{
  "n_layer": 13,
  "d_model": 128,
  "parallel_block": false,
  "init": "normal",
  "optimizer": "soap_variant",
  "lr": 0.0132,
  "decay_fraction": 0.809,
  "batch_tokens": [32768, 65536]
}
Each number is 128 + 24 x the weight over its row's rms, rounded and kept within 0 to 255. Layers, rows and columns count from 0. The size above them is the row's rms in percent of the matrix's.

# layer 8 MLP gate, 320x128, rms 0.28, rows 82-90, columns 0-127
size [ 99 107  95 116 105 109 103 106 111]
[[117 152 148  95 129 150 132 108  78 115  81 109 144 136  94 122 146 135 121 156 110 137 111 167 114 191 158 118 139 103 124 121 119 136 169 154 141 106 172 168 124 144 117  92 159 121 166 107 146 146 121  94  99  75 171 131 112 110 160 100 127 117  99 133 115 127 138 111 126 122 127 143 155 116 134 130 165 158 166 148 122 125 109 115 109 100 137 143 178 143 128 156 154 130 114 112 141 166 136 175 137 154 157  82 147 126 148 149 108 178 163 158 137 113 132 137 131  96 171 141 133 130 148 104  93 121 140 128]
 [115 146 165 140 151 100 144 126  96 146 149 116 171 125 126 121 148 156 129 173 122 122 135 132 121 143 122  85 106  76 152 115 136 137 103 110  96 137  99 151 161 143 151 148  98 140 123 129 108 111  81 122 138 118 146  94 103 143 143 153 133 116  77 117 143 118 145 128 140 115 162  96 152 143  92 114 160  88 151 124  99 140 120  77 168  98 151  75 150 103 106 104  75 127 105 129  95 102 151 167 128 176 117 145 134 161 141 119 130 177 159 157 146 113 138 142 121 122 113 118 153 121 115 154  94 121 146 101]
 [ 92 171 139 144 142 142 131 169 124 163 130 134 108 158 151 165 161 125 167 129 109 109 119 129 115 141 130  95 132 151 118 139  89  57 140 123 149 160 129 129 156 130 141 108 123 120 123 160 133 107  94 127  80 159 139 119 119 137 109 119 128 170 162 161 117 103 119 148 133 142 124  79 143 112 114 110 112 136  90 108  98 123 175 123 160 163 113 184 110  95 141 132 137  88 145 108 167 124 125 175 145 109  88 137 143 142 122 135 134 108 123 177 130 116 146 116 127 126 115 136 137 154 161 103  95  95 180 131]
 [125 121 121 100 142  88 124 109 143 154 109  86  96 107 146 167 107  81 149 117  99  87 162 158 126 120 125 125 123 101  99 144 117 125  99 152 178 133 104 125 105 137 175 137 135 134 131 133 123 142 131 126 104 130 117 140 131 134 129 129 155 154 151 191 129 107  88 127 151 145 135 101 117 140 121 115 182 124 102 142 100 113 104 146 145 121  85 103 145 149 171  87  96 133 139 108 124 176 160 113  76 123 114 117 128 134  72  86 136 114 133 155 142 107 142 150 155 125 159 133 168 117 114 145 125  79 124  97]
 [118 141 100  98 161 148 124  96 114 156  84 110 153 127 109  96 131 160 130 123 112 132 142 119 100 114  81 138 101 147 129 146 134 154 118  93 158 105 119 107 150 140 149 135 118 128 150 108 141 136  96  87 162 113 155 135 149 142 123 158 127 133 138 149 121 145 136 107 173 118  98 159 136 149 106 164 144 111 109 139 173 156 110 140 133  77 113 150  88 118 129 131 117 171  76  91 118  98 186 124 156 158 126 150 162 102 152 126 104 125 137 164 148 196 127 101 115 122 118 123 138 147 107 128 121 129 121  65]
 [134 156 142 126 133 126 135 176  91 143 105 112 122 129 117 117 123 158 132 116 116 139 161 128 135 145  53 119 111 122 156 127 162  94 134 146  75 140 132  82 112 136 153 110 147 140 176 150  71 109 145 130 117 160 146 109 135 151  90 123 102 124 112 132 156 165  96  96  79 166 101 136 144 161 124 155 156 172  96 149 112 155 155 168 127 102 131 138 139 135 109 111 104 121 109 137 117 112 112 130 174 123 152 147 122 129 149  99 107 123 107 141 133 107 119 154 175  74 136 137 139 178 110 115 133 126 133 133]
 [114 150 153  78 167 122 146 106 141 162 122 141  78 111 144  95 152 146 131 145 147 141 131 148 120 140 151 120  87 155 135 105 110 121 132 120 157 151 162 162 147 161 134 112 156 155 122 118 178 147 117 114 142  94 166 130 100 117 118 181 142 176 146 132 117 190 136 177 117 126 115 112 140 126 141 138 128 130 158 116 107 134  86 156 133 124 160 111 143  97 120  91 129 123 115 134  79 137 112 108 153 113  58 103 128 119 133  85 140 100 158 144 143 157 139 138 133 105 152 167 144 122 118 152 136 136 158  98]
 [178 145 115 162 104 116 117  97 164 143 149 157  99 130 149 156 113 133 158  89 140 146 168 150 114 102 157 147 149 164 153 115  97 132 119  95 137  75  89 102 135 138 156 144 126 157 138 165 140 102  87 153 124 119 150 134 122 131 127  85 137 109 153 153 118 111 172 113 150 126 135 135 114 162 119 127 129  80 118 138 142 127 168 105 142  90 137 140 125 172 111 122 132  93 108 132 124 136 133 144 146 131 153  94 120 118 161 147 160 127 119 108 179 150 100 142 157 181 111 115 145 122 127  75 127 127  93 170]
 [132 133 136 122 180 127  99 169 125 155 127 119 152 135 164 133 130 125 116  85 133 107 156 158 107 133 107 129 111 127 105 103 152 108 123 134 116 141 126 172 163 148 133 133 158 138 103 150 108 139 135  94 166 103 153 165 181 114 115 129  99 125 113 125 128 133 112 105 117 152 123 156 112 184  61 112 116 120 143 112  93 190 152 136  95 128  98 135  94 128 107 141 136 155 169 142 131 109 146 189 113 142 125 131 171 114 105 139 112 168 132 123 132  98 168 149 108 168  98 135 110 142 127 107 151 115 167 119]]
# layer 8 MLP up, 320x128, rms 0.265, rows 82-89, columns 0-127
size [ 90 111  99 108 101 108 106 108]
[[131  92 134 170 126 120 161 190 110 113 125 115 123 111 131 117  91 153 110 113 100 113 137 153 119  95 126 124 117 107 129 118 156 152 114  61 134 129 133 143 133 122 107 121 101 105 111 159  91  93 108 135 104 154 119  63 164 107 119 127 123 126 113 156 186  71 103 111 174 123 111 134 119 137 134 114 155 132 161 115 139 135 164 135 130 126 165 112  79 135 106 150 148 137 117 164 104 157 118 113 141 113  90  90 115 138 116 141 110 125 104  80 154  98 133 145 119 163  86 141 163 107 141 127 120 112 110 118]
 [164 120 118 104 139 123 118 134 117 135 146 142 156  80 130 112 113 114 154 152  94 101 118 161 140 117 161 170 140 101 138 161 132 118 113 188 133 123 164 146 132 161 154 131 123 142 157 131 155 139 116 121 122 123 112 147 174 132 137 114 171 149 133 130 172 127 102 149 144 111  92 156 127 145 159  94 120 151 187 101 124 101 139 165 169 120 110 154 174 119  80  81 130 134 114 130 100 132 141 131  92 115  95 108 146  78 131 153 136 122 122 141 101 110  78 147 170 157 126 130  94 123 138 142 172 118 128 128]
 [107 123 135 105 149 139 130 139  88  88 129 155 120 100 109 137 110 129 137 142 101 103 149 102 151 122 157 137 137 106 154 121 152 177 147 151 119 148 142 176 112 141 143 140  83 108 110  84 136 173 144 128 101 114 119  81 158 179 141 145 168 141 115 137 109 145 104 147 103 134 102 165 103 138  73 109 120 123 105 128 132 131 101 128 108 152  52 121 121 119 110 117 150  99 130 155 117 171 147 136 168 126 155 115  96 103 117 141 120 128 157 125 124  89 152 143 180 164 111 140 144 138 149 127 174 116 131 114]
 [104  88 149 131  77 147 166 152 131 146  86 141  70 108 121 113 170 125 128 123 114 144 142 101  99 116  95  82 100 125  43  90 160 147 130 152 136 135 133  96 121 145 111 135 148 104 121 108 138 155 135 108 175 142 147 144 114 145 108 135  89 134 109 171 161 130  89 130 147 130 133  83 127 113  91 134 138 127 111 137  98 126 127 162 171 110  91 145 127 120 125 147 152 145 168 114 100 126 151 124 100 136 127 123  85 128  92 109 115 134 157 119 109  99 156 110 157 157 146 139 121 149 135 125 107 123 118 150]
 [143 143 124 129 145 124 164  97 135 149 133 165 165 124 151 103 118 164 166 164 119 132 157  95  92 114 154 169 154 132 172 151 112 119  87 134 162 112 141 145 134 108 133 129 123 183 147 129 128 123 131  84 155 124 151 137 112 128 114 123 150 107 123 144 122 117 134 140  92 107  67 137 138 166 185 124 119 123 130 127 108 142 159 165 117 111 152 109 149 133 156  95 125 143 138  88 102  82 171 139  79 148 143 111 180 126 141 103 132 107 111 158 154 137 109 153 157 174 127 102 125 154 132 148 128 154 135 147]
 [165 131 101 156 170 158 113 111 168 124 111 149 175 139 142 119 138 138 184 107 119 151 106 167 131 115 156 116 194 137 125 115 136 103 144 113 139  93 145 159 126 128 172 161 124 120 111  81 121 177 130  60 117 134 152 180 113 118 159 138 106 118 144 113 112  94 141 161 142 144 150 117 138  95 136 146 136 135 157 115 109 116 129 106 160  93 125 122 118 112 182  95 144  93 108 128 142 134 124 147 106 137 139 100 131 122 138 142 121 103 166 118 141 151 131 122 142 105 133 103 142  98 120 154 143 114 168 167]
 [115 129 138 117 133 120 112 133 121 139  88 114 121 137 123 112 118 100 146 134 168 170  70 108 102 127 120 130 137  74 148 126 142 130 124  98 152 144 137 185 130 134  89  96 112 126 152 129 100 133 135 167 152 108 130 126 161 143 114 134 140 145 113 108 181 134 167 146 105 117 134 144 140 176 140 126 104 162  87 136  64 108 119 141 100 139 150 143  87 170 137 159 154 105 116 144 147 163  96 140  93 152 138 167 115 121 152 135 110  92 112 128 120  74 160 124 150  99 152 158 148 130 127 141 151 124 166 161]
 [116 177 120 159 120 143 132 141 163 131 111 167 121 154  76 136 143 133 132 195 120 129 106  97 109 158 155 114 132 136 136  97 178 146 149 156 149 120 122 118 136 151 129 112 134 126 162 139 111  94 109 124 128 185 147 107  94 187 129 112  87 126 132  98 161  75 108 151 125 126 132  92  99 156 125 105 142 128 103  96 168 134 165 142 127 125 112 153 150 127 130 117 108 141 159 115  94 139 141 160 110 110 163 108 130 104  97 148  82 133 124 134 113 149 145  96 105  97 170 163 116 118 115 109 104 142 126 120]]
# layer 8 MLP down (transposed), 320x128, rms 0.285, rows 82-89, columns 0-127
size [ 96 114  99 109 107 103 104 105]
[[158 175 125  92 147 159 128  98 146 138 140 103 100 108 122 127 113  69 111 171 155 180 151 137 114 100 116 155 107 141 126 143 152 100 144  99 134 157 129  97 135 122 140 113 147 166 122 150 165 118  77 150 101 122 169  99 135 118 126 116 117 153  97 154 162 136 148 109 118 146 106 139 150 117 130 103 170 138 141  90 147 137 113 112 123 145  96 113 133 141 115 129 160 123 118  82 127 124 126 135 120 140 136 108 203 113 129 171 123 110 143 135 151 146 139 133  85 139 104 108 149 134  95  98 168 101 172  92]
 [143  93 141 148 147 116 157 105 144  83 128  97 150 154 159 133 105 122  93 105 149 139 150 123 123 140 120 118 147 211 119 149 140  97  94 121 135 125 158 156 136 124 155 137 179 129 165 146 117 138 123 132 145 129 113 127 159 121 143 173 154 151 155 199 124 163  94 114 134  95 113 163 127  86 177 138 125 136 108  89 166 162 138  94 161  96 121 131 119 149 135 134 109 112 135 102 143 152 129 135 123 140 146 102 146  99 142 140 113  89 114 129 141 115 140  98 152 183 152 116 121  87 134 128 128 137 110 140]
 [115 121 131 140 156 133 152 120 126  95 139 111 128 108 167 125 128 133  87 109 134 105 157 100 102 100 135 137 144 102 130 113 136 112 136 115 113 155 159 140 106 191 139 117  89  97 104 118 114 124 106 143 127 108 135 141 168 204 141 137 135 147  90  84 122 137  95 129 137 130 133 142 112 142 132  96 162 105 119 133 120 131  91  95 100 102 111  90 146 144 108 126  84 143 124 130 114 174 107 119 122 169 158  67 110  72  87  83 131 113 157 114 134  83 153 134 142 118 128 102 136 109 129 130 141 149 107  86]
 [138 143  83  86 140  92 164 118 112 151 136 127  84 143 126 123 142 119 151 125 141  87 151 126 129 113 128 133 181  99 160 137 123 132 125 126 120 127 103 147 103 134 136 133 133 126 116 140 137 150 111 120 136 156 121 116 186 125 108 123 107 139 169 143 141 104  98 122 187 184 114 140 142 160 144  83 112 107 156 135 128 116  91 119 138 117  95 158 122 123 133 109 128 105 130 143 159 157 143 137 107  85 137 137 100 154 158 109 166 129 130  69 162 101 119 161 160 106 161 137 154 146  62 117 168 121 153 101]
 [124  90 155 155 136 131 146 114 103 113 142 106 162 126 148 138 104 121 119 156 127 150  95  90 129 175 148 143 152 156 135 134 104 136 139 141 131 125 159 129 159 166 151  86  87 102 127 129 128  90 203 133 146 146  88 108 115 127  67 136 172 147 132 126 125 165 126 148 124 162 137 124 162  96 163 136 151 123 105 117 113 157 115 138 135 132 103 117 118 102 107  96 155 110 102 143 157 103 126 141 111  82  77 141  98 110 100 106 157 103 154 118  83 143  93 103 112 130 139 134 132 161 122 159 110 139 135 109]
 [112 120 154  84 122 165 124 105 143 147 126 131 114 140 107 105 133 147 121 111 141 126 139 128 172 115 177 133 129 136 130 113 128 147 115 151 141 180 173 141 138 119 180 123 111 123 101  73 136 165 161 171 189 143 109 117 144 113 110  89 146  94 138 104 126 124 131 147 156 102 141 163 129 147 132 125 125 145 101 146 141 125  91 127 126 159 108 101 101 158 155 137 125 125 165 137 147 139 119 133 115 115 117  84 164 154  84 165 118 145 142 162 116 134  80 125 122 146 164 161 146 169  95 131 162  91 156 106]
 [158 113 154 118 124 143 109 130  47 130  76  85 153 120 118 108 156 100 103 109 109 135 132 150 146 107 149 161  96  75 144 107 105 113 118 135 107 129 106 116 119 138 137 106 118  87 138 115 139 105 160 126 136 135 163 110 128 147 109 101 127 102 123 117 115 112 156 101 138 167 162 167 112 137 142 146 127 103 148 166  93 102 146  95 149 155 149 122 127 116 134 134 128 144 156 134 174 153 112 127 171 114 141 179 134 151 136 151 132 161  85 123 112 101 114 169  90  92 135  90 148  81 135 146 145 120 131 135]
 [135 129 130 173 141 165 137 117 162 138  77 115 101 126  83 112 113 158 156 138 159 103 182  95 154 115 132 108 113 105 112 148 114 169 124 120 157 116 116 142 135  92 114 102 126 157 134 120 123 129 164 147 117 135 102 136 134  88 178 127 115 132 133  83 120  91 107 151 130 109 131 116 104 132 125 118 109 127 126  99 205 132 146  99 117 103 173 129 112 132 102 147 150 136 121 123 126 163 162 168 127  82 138 147 144 119 149 124 117 104 102 106 130 168 135 171 117 102 138 167 124 135 180 105  99 148 138 159]]